From a checkpoint of a small transformer trained on Wikipedia: RMSNorm before each block.
Each number is 128 + 24 x the weight over its row's rms, rounded and kept within 0 to 255. Layers, rows and columns count from 0. Numbers have three digits each. The size before them is the row's rms in percent of the matrix's.

# k: layer 6 attention key, 128x128, rms 0.148, rows 109-127, columns 0-127
# q: layer 6 attention query, 128x128, rms 0.144, rows 110-127, columns 0-127
# v: layer 6 attention value, 128x128, rms 0.227, rows 64-69, columns 0-127
# o: layer 6 attention output (transposed), 128x128, rms 0.306, rows 64-69, columns 0-127
k109 087:125108136144095118128090149113094107106154144111180132138125107120129122122148153105099141116111128139139136115121128151133142088069185157129139136102117107091120091145121109126110096146153178111119131090129094126148115133150126095118127148082132118110129134090152193140126161117116123122102144115135111154092107141141092092129199135145089151169128115131149067128135164137160129097140
q110 134:142211125147120140166120113124155107081132088105125102100119138126137151140144161123136137123145118138082153152156117133137136097176156166121118085164121162112118156132125137136064103115083149169128122144144133133145126116079133131123083154127137129094143157180112122105119160121138139158107138086102157114105101157119121161092130154110095121130145116127131100140094092133145119117130
k110 134:165190143107124142162104122097131124090164118146081118086126180132128160116093159109101140157132112145141141181104110156141114099137127161125103121094099150159122146137158155143144125164114113152135082102127141140123096141153122179118092142085136154084096116141118173129107123140119098083137147093145168095117128124147145151132101159138115135129153107120125112082133120116142138129136
q111 093:146154113093181123105104129172127123102136116093118095119125087094096108147100130146104144124162138168139125125132174109132156155104104160132163113121118157126100095104128157145166132135125146142095142134115152130116156101132165136137163104138124148114165135122093130171111146084074115095148077155138109108172145160147142170105077121132135118136107143133142111110103140137149122112076
k111 101:152126106109167114147136148160180107117127143087116091143105120099130099169097136144110101153147113148109138201171118107123122139093128134087122131105111145126119131095159109154128149133125098117122128177099077126101145096115116155138163095138127174167154124135094113129136096102140121118113095147085140110139180140155143152136085187142134124120133118124121107148141116118108096116123
q112 120:114113162125113152205166132136153123107155125135160114113164147129135142139107106131106125108138174103137128163133148097117130152133143121108118090159144158135139150106133120120074106161132142141164127092157107193131151164111159135147136147134127119121068133120115083125108085107111115123083160131106142147138092101117091121182121130112161174158161149105130120137124110142115134105116
k112 124:133144166145135140171108147143117116117165106139116081118120141147142130128101107128168117179126185138106147105112142152127094087097159089119128113155145119138136140145163158124123118131108086130158116132134132192134211192121147093127108151128123103118095121112143088138110094091119122119125118102133129121184123110112115124163120107103125115150153090137123143130140150143152138152103
q113 120:104135128103152126149120113176142142086129116118145196125092131111135151107077138148125150120138141163176113074134148114130142127110132140155121129132138124113115102114124135157173139155193135088114107110143105104099143161145121127075167136117150109111128172126152143103112083156162086101120119125093102116137140122106112138118084084132132087115151098131125108132127108169132103118152
k113 119:089113132122126114192096123121104137122144127091150200125102135105113133156127135129121146127154135143148091142148136101134119098137157169089095172139120115131123125132097128089112103153124130128105105179133110135135151187161126127099127150165147123143146138113187153105103121143116102134148110142090117110083170149174121143129094141099142092128153125115173101148141174132133130126115
q114 101:120137107117130088131161146141139134162130121104096160124125126183188146131094162159164146131134101126131098093151101150154145123154189157152112141110114100125132114115149121122129153131124115113100119126139151103072115124115090115096153121121149135136122147119166124131136155121174120159132125132146117186095112140133145144115131112111091108075171049133124139141155134129132174154132
k114 108:129161138169124125133167120125127104162106132149137167120121122140141150108149154143120161130111139116170066116119116107148160150183127153130128154117114072140119119128047153142114119151119118121092116098136156109127089151134152160145134142114136160117183144111179137138123144127131100174127150119142102146068129145118155153148113138076151134081146155150142149111141127114119148107125
q115 104:128171158112096078139128105113118090099130119176108109136116077169133141138141107106096158129124119125082113150122134141114124120162140113163155126103099160116112141146130114102136077120153119124158134124115146131140139115106123138149111131140102129159063117117139105092122082111171184189166146139098159084116148130123098078131116135112139122109118159119178115123134123150125145112132
k115 106:138145120081116121133156097088150134107127077180121156130143121130148137112130133144129089149168152107136120085135126159122115183157090119158179099127147130153125119136139109133151119117111087118163105156137151139155112126115150130128132116170098109143105113161142101101090094151100117143166100192097140114128110124138102111125127146118111114092069126128191099148145129122110145145126
q116 105:144104147160169140099060112148094135142093179139111124113110168138113146099156144139148142131140144125107139131131148136120120147088084104103092132159146125103163135162104102149111131155128098140142144114151121092183111134105108152138076152108163107158120120171134156066124133155093120119129118142111106094121153109113101129135132153152160104153082128122092124112110103127113111104147
k116 112:124106108105171136120100102173098137121145184142105135137136150136111149145104107131118143063150103138078134118121139129119111097129106146085112122169138120107158127144134124095157145099145162143147134144135139117142094131114108151119065136161114054141107117134098158073124165141128148114098121123139127088142120103111117138113142067181138139144140118092105109123110151140145123148135
q117 100:161130120130075133078118148133111133134153114156122154140147143125118112140153106097120082137102121120125103137133144108092142071148112116101129143104085158100123116104103130120153115083126107135112142094114115139064124139122153129153115108116083127114132111148137122167147115077115146145125110188149186133157106127138114083125091166131109126121174137107156142165080148156109114130104
k117 094:155148102094051086099149118110095145139121117138178150139164132141133071168100124116158107155109136140138158102163132153118137136091116094141130131147119148163134151119112107126163101105112121132158158131116102106091145158126113105134151113097112175152158122169120096148131126138116114156120114178136121149133126148081117103108100143138130123145139126130148141169109096159129109142070
q118 093:171126150154098134100109132111112140168150146118141089121136142179141137073141061105136118136146105140086098136152113145112193110125125151128117170126085122143205124154151142155133126078133105118087104165124134130134099109115107114094084126097127137123133133136173133106159144114126147136133128181127138120112110126117130112113136141121123120114153129122141141157112141162102084165141
k118 089:135105130138090129106123102131109147123104120136166096126139103170116132119114131117132129156164177101107100090120110136112163133118143112147132107130092135175122129140106126118144120066167125147116137162148155090106067128103131121145096125080145140112162128112142182095119144169123160100109147181163128134096106119105146138119149085143123149121157166137152111158098104136093107136090
q119 104:122120145119141122094138117111147110158147151090073118118124137114094144124088141160148119136166130098140163125123134069151097155113087127122088109106177134110129147120118142120113164133139111156114146130137116106156113153102124161158142100120069139147153113128135126096137153185115141121153160088124100128165147118145100176108152127121146157152112074152118152093117103122147160116082
k119 107:122132140134140160084146096155161132151126128132058136100148155117108108118122097145156133091145093130067149188117127119125101115161086152128120091124121141140147145115105149127127175142135122145108128105130105161154140142119122147136092143147138091108167098103108071103164105153149139114141137093156120151168148142135128146112077109154144129108111087131088137121129126132125178148144
q120 096:118148158149107156101152129113123098106095114123142109142150148092125116114138136110124122133148074138083150125079140158145100135097115124122173110140082075167147155113155152125150075128087143147123129147118115110142114088141118156085148139170119130076120165108117190105127135120099149155151104084133086126138114114137151140081137131093118120127111178125139135131110133110119106149130
k120 096:148141134118132162101110125125139138091139147091120099142166111110131150111060150118099131144093133103125153122092103176120106130102133117153127096130098153107116129146130122126188117142115131119122118138138151105119053077152129204096165125151136163090098165123121128146123158138129157126152135118134153124117102126135130070104153141134115160148121156114092151149123112118115111115167
q121 089:114124169108117114189109136171077116142092156145152113124155159149145144113134116156128157132116120084117105133128150160108115175117116122137153127120080113140139122155150106116078084140151114138156118132155114121184130113150106147133140156149139118167098165133123117111145093107140128161106127144148143171133172099137109141140165138082184117101106128099092119143143154169138148126126
k121 090:137114145153153147167109132183082134138134132138116108168145107136132179105101139164128153108137168103093142060096130153107108148123140155131161127143113080116122096151125138103133098112143100102101107131154140157151081144108135134108125125162097090144114144168138104153169133111113126184071118154124117130146143102134129130145155107106122145126111156128133113154157175156126149129146
q122 099:153153096117106109063156115142145152175143124148142158139097090174144139162093133144126111134135092121153116120100103112119131150137142129173114139069138094146140112124114120123145162100153100103129094138095121129123114151124077117119147134164068150126121135092145139125142143130137146125191142123156120124149163142166098121111188107137139156103114106149148147114155131130152149113091
k122 096:121133114142088128064185095124163107149094083154126137127117105115143150119191133148135093084124142115088107134125107131126164185142126168156141122115114113157087120140057111138090152102160099137121130102129112128144107168120112101126127116147104158124151134097122124131167116130106105143152120175114098143109141160141123113116136143122139140113080120141149110109131095141140164136131
q123 090:158094087152163129090100135122115149193116110137131131128124102150134108147163158121120132117117154146117108108148130139154152101113135147116150178149136129123157110105117106138170112111102103108136158110156158108073128123126142142100108119096170118108098121117140099120118167077110121087136114208138121102090115149143129126164098132174114096118132111129100106123149113098108115161155
k123 092:122132107143147100094130095125154114150100165150161114137110116141119105163156125114113157137074137147164106114135134083136165142120146101096120170170132101115136132117093104156140133094123164136146150174113151083069130091129153163116136129134107089159133147122131152120128172104132119134137139166104118088119139131095145153159130114151154145129191126118115123125101091102127085120093
q124 093:115105130110134086135111087160163132127140116160185105126122134141131136084112137130165111135093080135141145105118089098153156133112121142166097166121151103122153094128146123126149102143147131123111093195184148124123111131158113113098099166104126125107135149114157101076134108114125118070114156131134075116111128168133102156140129136142127147117091099150074107132139127141140130134142
k124 095:098104143152126133144124088111113136097127102141151102122095119136129121114135118126113137162113139131103112112089134096124154136114157152120129141107125087069102116137092133113118099121164159144107110166133125148117082126135123100106074159109124080123132111108178168101106142119121107157114184147143107130140140150179139180177124143151085149147112101159130063137147142103145133125136
q125 129:129145130111100118142092149135113140129116114160148153156101122113077099104144114100116124164097111084150145112141126095108128114136092137141148137118104155121104104150112141115117069088217107131146129130123123135170138131149118141106123135129090122095152145132106106121135080183178124139081161145109164104156171139160099118098137131117143109118117138116112127152124136170156093138139
k125 139:103112130122087143135093102090082177126107101137127166130144130130101099100139123128127118113131103113118164086092141108111110151137131169164129144141105149161114124121120104098131100152140115118117124157142114153124134138158106087074150127126117130132122115172131100154182117171109134138129122168093146104153177134170108141100125129129087111159121149126144060175151155152115155129134
q126 077:141148097096106091114151154095160143118109159085103097120094063170120112124111135165125182138154141141118086136161123158150139137142125174160126093134166124153100086135130135097124160113141129120137107128105160117118146073137102104134155122154134141104121120130114137149096123105137130147146100097126119122121191177125146123128139094140134120134118127125112106130190148091153165123126
k126 079:124117125147146129116152155127192141124101145130106111143086100099139147089159156162102115123149134099106053156138120102178167128164113134096149117114137165129111103095148099137081146122154117101131121124134118128125137097112119119156143114174142180129166130098139149117102105095124120138147104103080128133090168139181119158122129166112122104104125143139120137117159133112115131099153
q127 104:148101150153123074120105111090111171091138157171069120132134119103083134101167083095123137159123123146144108098126109118123141137122119124148166180137149149104130110138154136140165129141136114127093136138099148147144122128148087107138133090086166113145161099101106104124107088152174130135118132136085136100086119131122156067099103092111114134136124133127127130123120139089111105125139
k127 112:114091124131130076156127128117130168121103120135148155102139107132106100106152154114115128146194085146137088070158132106116148129172112098147156151128175195140137145092147124133136109117125129101170137147122132136146102102125092108150158110111152067150125089132160141123114121167142157130140131141131123153098117120154116122099121123109114138130085172147133124131132111099090085130129
v64 117:151142126100170111158156132107143169141183114151151163158153109082108157075132088108156150134126120112123124166124140104075141159116138167077120139159145135084128142070098146132094134135102110126134146149143103091142112134097126096107094128103122165083116138133104118129129121085101138116142104156126124136137116110144121113114153081152121120110154123176115130118137124100105139131161
o64 121:150169137106117105141135105127145155121137122126146159126169131117115137068160079134127162138128141147106112182121104100088134123142154125091151124177166139161115124110118153083120117139134116104144140137151125081120108124085132124120078107130124136145117164134138108130079109114094131140160081161144142116092149145130110102144127135182153112096067127183124113161132119108149133123115
v65 120:117169169082158108137127115141117158131133095134134110097105131143176082144139141146105206129104125141132150131144080104068117118121115164137099098167176131119135123151136103116141104113151141097128155124165139125105122122149115100151136125163142131103154179099095092123093184132116159150144130142121151168125135101128115159082115139151139153117123110119133123123153097132105121145122
o65 118:136142139134154097134128091162099165142114117149129109103144116143201092130112107150155138132087170115144196109126095101071122092101111153138103103145155127122130127166106093130148115100169112119091150105146143122095174132119131110132145137109119182110135158140104079097144164122120128117167143146097146155105117114091119117124138122132144135136105163119132138124160103141137129127169
v66 119:122148174089152090118100073114098159105124138076155128140097127133107184135146120123120122153109158102113116136127111114178136115103131120146117136094126121108110096086157204078159142118165090125145132114087111133133137127123150121121130148136127106172157129121122118117140177084125143097122138112107138103111126142098093112091127136111095147109137169097133157100144140103143144134122
o66 118:143139121111120163136110114129157154075136118090160113127132146171075126141168166145113142108125125088127140142156146137161116102131155109128151144123115124137099112084104198105121160110169084121122131149089119130132132116106140145117124133106140159149152103149128075151161153088127135090156137117084131164166099122110117082120178127085106134102117144099123117102140117111150119126126
v67 114:164111143174133154155140097152115118083138122171124130122098125124096119170120075156146113123120139139128133097142130161134143159141138100135098130137133151123118121133163137091116179143105157176132128093138113131090138122120144138065122115128167124149137122113111115157113170145130138129144141157118161175074110099140152143120142151099089112137102145110114091134167107154138171065130
o67 111:160106155118107134108111117129116117141140151157117121145121106120058147122125067171158105135134151108105155108147157158157120129139128109155106098111118132126177079168114113085154147128095151133132140123128116170071136130135137134095118127143129141153145147127135121145092120148127124077185152181103155132101144114154134120094122129094069136124097141121139118145171128106140148107101
v68 108:086143122122100117138129159137135122148164130169127120144132097135079121110140146126141124137154124101154096140088142160155103160128135128104110093121121146083089138112111132110114096118138113105108145126112112074097162149137097101163115134142109094126107173096115151119130102146110141082124122150179156136109100118158162133117107180104135103121112118091119076084139117151146086151177
o68 110:109161130126121122115122137132129109140156107138142138120162170124106097106114128160123143142181117138132124165139136167163096157160134179087134085129134117114113150123129130146142105137137138089115176100149124104079141142132114114138127135157132096135089148142139134156115125126091148095108113174130144170102105100147194123130144153129126149160166106101147143122151141170156117154206
v69 118:121122105142184189128164114114107118142090129168137112125126139131132149148116147123132106153138142120114120152115105161123094135130181115133144128106139137123054073094112127109111108118110146081137133150082102122122095149139128140151141113136120112144167121117164117102099138164183112150123089133140174123160116102135104133123140101171134116170165109160118162157133127129141116167096
o69 116:165110106147183134088146096137160095108104122134113075122186126086143175098127129137167137093120124112130111165134122095150157126136132134135141130121110104139065103137102108142112113123103119106146133155079118110101113151150129111186181158163144113130133151134145121122149159131182110120148085113171128118121144092115126119139139105112140121141148137139110161160097121107150130137101